Part of a small language model's weights.
Size: width 256, 8 heads of 32, 11.6M parameters.
Each number is 128 + 24 x the weight over its row's rms, rounded and kept within 0 to 255. Layers, rows and columns count from 0. The size above them is the row's rms in percent of the matrix's.

# layer 2 MLP down, 256x1024, rms 0.0793, rows 218-242, columns 256-383
size [101 104 101 101 101 101 101 101  93  98 124  97  97 100  98 103  99 100  96  99 100 104 102 100  99]
[[119 118 110 150 126 139 138 140 134 100 145 147 145 127 161 115 163 121 115 142  99 150  89 106 121 122 109 100 121 126 135 127 114 119 125  86 106 108 130 148 164 113 131 114 120 114 115 156 100 142 127 105  96 166  77 124 129 139 100 123 105 140 157  73 130 147 140 133 160 149 107 102  76 149 133  83 141 101 117 131 107 126 145 139 127 121 175 102 118 157 146 111 164 107 121 146 105 111 124 113 107 109 130 154 108 116 135 107 132  86 111 175 137 145 142 132 164 139 146  82 138 182 146 110 129 143 123 155]
 [135 141 110 133 100 127  94 112  97 106 153 136 112 113 140 170  79 134  97 135 113 184 127 197 113 128  94 140 119 140  80 109 152 129 114 131 113 131 153 110 108 120 163 118 176 121 159 158  87 156 179 107 134 147 148 133 169 170 113  90 157 109 107 112 113 115 135 152 106  93 169 141 140  73 151 140 138  80 121  88 137 106 134 137 127 132 105 110 103 100  86 134 123 132 117 125 149 102 138  76 107 117 153 165 141 139 117 120 115 115 146 141 129 107 135 154  86 107 116  90 125  84 119 167 103  84 123 138]
 [121 112 126 121 132 100 144 193 112 117 157 125 130  79 140 134 114 121 121 127  92 140 127 104 109 125 128  99 140 150 204 141 153 109  91 107 132 128 133 143 126  82  90 136 154 107 179 149 138 157 143 137 156 186 149 104 164 108 130 118 116 114 119 140 116 111 114 118 100  94  90 152 155 122 152 134 109 126 166 121 119 116 152 131 157 106  95 112 108 122 142  92  92 132 183 151 108 115 113 124 158 130 117 159 107 101 151 176 137  93 103 125 175 129 150  94 151 112 108 122 131 170 125 157 124 183 105 147]
 [115 115  71 134 110 103 136 136 120 173 136 114  72 112 109 142 113 110 131 134  96 134 140 125 155 116 107 123 114 144 155 119 109  90 122 122 109 131 113 157 102 151 111  87 112 130 128 138 103 101 111 124 152 100 165  97 123 106 112 123 141 100 100 146 170  92 154 133 117 119 167 151 130 121 124 118 158 137 150 149 122 139 129 152 142 138 100 167 137 108 119 160 132 161 122 140 102 107 106 122 125 121 139 163 174 117 158 176 130 116 118 131 139 161  97 107 110 130 111 128 113 143  88 126 121 123 113 113]
 [157 126 142 140 118 105 111 131 144 124 168 153 143 119 167 108 155 100 129 167 145  88  94 166  99 144 185 115 101 175 141 141 171 107 108 101 122 116  92 157 113 102  96 147 121 129 139 137 113 150 104 165 130 135 172 116 135 136 136 170 127 131 168  92 149 102 161 126 139 166 119 134 131 113 118 143 102 127 104 152 163 130 149 104 125 130 131 162 142 175 170 147 133 157 109 112  93 119  78 149 119 109 132 143 142 148 126 116 193 125 148 109 159 144 133 174  93  78 106  99 111 147 147 137 142 129 144 141]
 [115 136 141 132 105 165 163 123  97 120 112 164 134 107 122 162 102 167 182 134  89 130 139 144 113 163 130 132 131 158 186 155 130 153 141 167  83 162 138 121 147 131 118  89 105 100 114 108 177 130 149 150 124 171 139 140 124 135 165 144 148 131 114 159 119 168 146  98 164 126 108 135 117 102  97 151 175 107 137 110 153 119 164 120 125 107 127  88 161 112 153 132 167 142 168 117 111 129 150  96 148 134 112 125 110 156 118 105 100  87 148 129 122 137 146 168 104 125 118  88 133 131 190  99 124 134 123 128]
 [129 148 107 115 108 122 109 110 123 129 116 164 138 149 112 114 155 139  97 147 122 141 149 110 118 103 108 117 107 117 152 131 128  84 124 113 161  90 138 158 108 147 160 124 115  92 145 181  71 115 136 137 125 139 157 143 116 148 135  99 116  98 196 140 157 134 111 151 147 138 142 148 108 170 148 145 131  89  96 160 133 145 162 157 117 125 131 119 148 115 109 146 118 123 111 115 134 142 119 107 154 112 121 128 103 150 130 111 146 114 106 142 152 165  89 140 153  92 119 145 148 100 141 138 123 109  95  92]
 [122 121 138  79 122 113 141 138 131  94 136 149 149 156 129 125  93 137 112 123 131  88 118 145 107 187 177 131  85 118 118 107 156 127 151 150 139  83 122  99 106 176  97 124 142 166  99 129 106 148 139 147 109 156  93 124 120 134 124 164 112 139 137 135 105 140 127 163 135  89 121 128 143 161 147  91 149 131 146 101 142 120 135 156 133 146 160 102  99  96 112 127 120 147 145 163  81  94 150 128 107 165 140 121 154 121 138  96 135 133 127 137 128 118 112 129 147 120 101 119 161 126 137 163 153 142 147 124]
 [127 155 122 133  87 103 103  83 121 150 135 116 104 122 133 122 145 159 148 139  90 145 126 116 158 145 130 113 125 107 118 120 118 131 138 179 109 125 146 120 162 118  98 150  80 116 122  84 131 138 138 149 110 130 110 160  98 130 184 131 133 122 110 142 100 164 105 146  86 104 142 142 125 137 105 133 120  92 117  99 102 159 105 147  65 177  92 126 114 152 106 184  73 114 177 105 115 112 160 112 147 128 124  80 116 120  96 151 137 129 111 173 158  94 132 139 112 125  96 134 153  66 102 142 102 164 145 165]
 [111 159  76 164 135 123  78 124 138 122 167 125 131 155  81 134 136 107 113  92 145 128  92 142 131 163  99 115 138 115 105 131 130  70 123 144 108 110 189 141 106 122 140 131  57 112 128 182 156 115 139 160 161  88 109 118 126 116 143 131 117 113 129 136 105 119 132 118 163 160 138 107  92 113 153 151 166 149 119  92 127 153  84 129 105 107 102 139  54 116 140 136 155 113 142 142 179 101 134 124 106  95  85 102 130 129 141 108 119 137 126 115 107 112  96 126 147 123 122  91 119 143  92 133 129 103 106 132]
 [122 127 133 126 152 139  93 145 150 115 120 103 135 148 148 138 135 132 129 143 130 160  96 119 124 124 118 107  93 129 127 172 121 151 109 105  74 143 153  95 162 146  90  89 123 103 114 126 110 113 105 124 105  97 126 139 182 170  98 130 124  95  98 155 178 112 150  75  90  88 119 150 133 116 126  95 118 121 154 129  96 127 121 114  99 102  91  92 179 143 105 123  87 122 155 161 152 125 101 137  97 175 127 133 108 106  76 114 115 112 172 155 128 159 105 135 127 133  99 103  98 108 167 129 175  93  95 137]
 [124 144 129 140 100 111 139 130 135 130 138  82 123 143 160 154 108 147 111 105 156 153 158 175 133 120 124 134 136 108  93 128 117 158 111 136 144 138  75  90 154 142 132 149 134 130 165 107 156 156 153 140 118 112 142 175 169 109 143 104 139 153 146 150 139 125 112 126 120 172 122 137 119 110 145 146 119 128 152 123 148 103 134  98 168 138 117 158 100 146  93 138 103 170  97 104 146 153 112 122 185 146 114 105 161 126 170 137 124 114 115 146 151 122 105 134 135 141 117 136 156 116 119 123 122 163 137  99]
 [127 149 107 114 139 139 135 139 126 118 156 104 130 151 123 128 108 128 108 133 139 126 170 111 104 108 136 112 128  83 135 116 133 105 128 154 169 125 114 100 102  99 123 127 131 144 136 128 123 135  95 121 145 140  89 109  99 178 161 154 134 135 115 146 134 112 101 156 169 178 169 130 149 151 179 116 128 171 107 179 177 135  81 126 129 154 121 168  97 129 139  85  91 155 154 102  85 116 161 129 127 129 170 136 178 109 135 159 131 146 187 147 126 151 127 124 112 140 135 157 145 174  78 123 169 128 138 122]
 [149 135 150 128 149 135 129 149 122 131 131  87 101 103 110 119 153 123  93 158 116 154 141 167 121 141 120 140 103  86 113 108 132 147  95  79 145 125 112 113 150 161 145 123 117 117 143  94 147  96  92 163 166 118 159  92 167 128 151 100 115 120 130 102 149 108 134 137 142 158 121 125 143 140  91 104 123 133  91 134 119  95  86 126 130  98 157 120 147 132 126 121 119 160 157 138 150 136 125  98 113 154 119  98 115 148 197 137 160 143 143 155 135 125 136 129 146  90  55 165 125  94 179 127 124 118 133  99]
 [161  99 107 102 131 127 152 136 151 124 110 160 138 128 119 129  92 127 105 124  90  93 159 119 158 128 148 129 152 128 155 127  94 132 155 159 153 110 121 149 160 152 130 144 126 140  89 150 114 144 130 107 168 151 136 127 127  88 133 106 123 113 132 133 108  84 143 168 157 148 140 142 182 160 171 144 155 128 147 102 166 125 131 115 125 161 144 120 106  89 176 122  77 129  68 166  82 136 116 143 125 129 143 130 138 136 131 157 142 140 130 120 160 153 140 158 123 136 155 106  91 106 153 159  91 134  94 112]
 [130 170 104 153 106 142 128 123 140 101 108 171 134 150 143  98 124 103 142 137 122 163 127 140 143 111 173 171 163 140 148 128 144 105 117 151 123  90 147 121 128 100 123  84 144 104 145 148 129 132 137 157 153 100 142 119 122 127 133 112 141 171 133 151 129 106  94 121  92 139 125 120 139 128 106 140 121 110 145 132 121 139 116 160 135  67  96 103  97 130 122 107 163 122 129  90 107  85 127 123 107 137 118 138 129 109 124  80 113 126 129 128  96 111 173 106 122 134  96 106 123 107 132 139 109 142  87 103]
 [115 131  93  81 137 146  79 161 139 117 108 114  65 114 128  91 142 117 122 145 114 153 116 143 112 141 112 177 131  93  88 163 127  79 134 141 121 101 144 141 161  99 123 151 129 170 135 150 131 123 133 119 176 161 127 161 118 130 165 101 149 104  96 161 196 119 148 163 137 133 117  98 115 100 125  93 164 132 102 168 126 139 133  72 137 127  81 120 123 127 141 122 162 135 132 124  64  80 148 135 136 157 119 120  97  92 138 141 176 132 126 121 164  93 127 146 129 116 120 155 155 112 154 155 177 115  96 146]
 [157 134 113 159 131 149  79 171  88 160 106 143 159 132 108 156 164 140  96  63  93 149 132  91 144 122 140 126 127 144 105 133  80 156 148 155  99 105 147 120 120 108 147 125  96 119 156  96 162 133 124 115  78 142  86 154 120 123 133 146 133 150 148 134 159 114 127 127 121 118 180 165 138 128 185 146 127 110 164 141 126 121 133 103 115  97 117 122 127 126 104 136 131 137 133 125 119 112 133 101 159 136  82 146 148 168 118 126 123 138 144 108 142  96 151 117 167 113 114 140 135 143 159 148 131  67 132 172]
 [143 170 115 150 157 149 102 142 121 134 156 115 115 130 128  93  97 140 109 132  87 191 120 127 131 121 153 108 136  94 133 105 171 116 182  72 155 147 102 105 153 137 107 147 108 111 141 119 113 150 177 112 153 117 167  91 149 153 167 129 200 138 134 140  98 103  93 113 124 130 136 117 115 136  96  94 144 123 139 139 135  92 145 126  93 116 135 147 127 138 167 162 170 160 135 124 103 117 163 186 122 134 156 148 115 139 147  94 107 143 170 128 142 126 162 140 140 131 174 157 112 153 110 101 157  90 133 127]
 [102 140 124 181  97 146 117  96 117 118 145 112 129 146 169 116 124 113 152 139 124 162 105 133 106 205  92 104 121 156 156 139  53 142 130 120  99 102 131 130 113 113 140 155 134 136 117 149 143 155 129  96 174 138 153 115 157 146 112 117 102 140  96 151 139 153 142 122 146 108 182 155 158 138 144 140 123 110 110 128 135 100  65 127 157 137 144 128 155 119 111  90 117  80 120 130 128  78 131 116 153 146 119 130  71  97 125 128 155 102 103 120  74 116 107 131 114 127 102 135 147 125 100 142 123 136 125 122]
 [146 127 131  75 140 111 123 172 148 143 130  93 171 127 132 136 135 126 108 129 115 125 123 109  77 151 131 154 124 136 163 118 124 139 136 144 132  81 131 169  95 124 112 152  89 121 137 111 133 155 162  84 140 138 130 119 176 155 115 132 111  97  68 167 114 146 125 172 174 109 141 145 165 167 143  99  85  96 138 121 185 115 118 163 120 153 139 135 135 114 146  96 120 171 105 137 172 133 166 152 123 143 138  82 102 123 106 119 139 124 164 121  90 125 112 129 117 148 116 137 141 106  99 124 140  87 106 143]
 [127 144 124 189 105 119 117 151 146 100 116 167 158 137 129 137  88 125 129  70 137  76 154 114 170 123 138 143 142 193 131 137 141 112  66 129 149 117 114 143 166 154 105 130 138 147 141 166 166 182 137 133 122 160 139  99 164 128 138 129 125 148 146 114 120  99 133 136 143 105 128 116 125 104  98 131 154 123 173 131 129 119 148 105 136  73 129 112 113 117 183 164 137 199 138 107 117 120 106 133 134 125  98 176 105 130 135 133 113 160 132 135 140 111 173 150 103 159 116 137 115 130 127 135 127 123 157 127]
 [150 137 160  90 107 143 123 155 146 131 103 137  88 164 110 104 184 172 120 149 118 138 124 117 144 157 107 175 170 121 149 127 115 124 135 155 141  90 138 167 122 150 136 146 119 125 116 121 129 146 157  95 147 149 122 126 104 146 130 103 100 179 170 128 154 125 150 129 123 131 145 153 129 118  81 111 161 108  84 126 140 124 155 151 130 151 121 130 141 124 148 123 138 120 145 101 178 100 123 101 124  62  82 132 123 151 118 107 115 143 111 121 139 111 123 121 166 113 150 142 139  93  92 130 137 111 166 167]
 [134 108 123  98  80 111 145 145 127 108 108 165 116  99 176 136 100 132 126 175 131 122 109 158 110  92 179 135 109 125 149 140 147 182  95 121 106 161 150 171 119 125 148 120 167 145 123 130 126 137 127 159 122 124  92 129  91 128 108 160 148 159 117 115  91 148  78  97 133 122 123 125  94 154 122 103 114 129 131 130 135 102 114 134 110 125 104 124 141 148 132 173  95 161 139 132 133 140 104 133 114 177 161 105 135 108 123  95 123 168 128 151 145 106  97 149 114 112 118 134 143 174 137  98 143 184 130 140]
 [154 137 111 131 136 147 117 168 123 139 124 122 146 123 165 150  91  94  89 121 137 124 144 121 110 113 140  56 120  76 139 140 117 140 172 126  84 133 151 141 120 148 145 100 121 116 143 130 116 142  90 129 150 147 117 140 157 122 158 125 130 113 132  95 107  85 119 122 150 155 128 135 130 125 145 125 100 163 100 157 130 166  82 159  97 119 178 164 143 175  85 171 167 122 103 131 160 128 128 127 150 108 140 166 106 151 121 115 138 103 138 126 175 115 123 125 144 159 118 116 119 144 123 146 170 133 116 131]]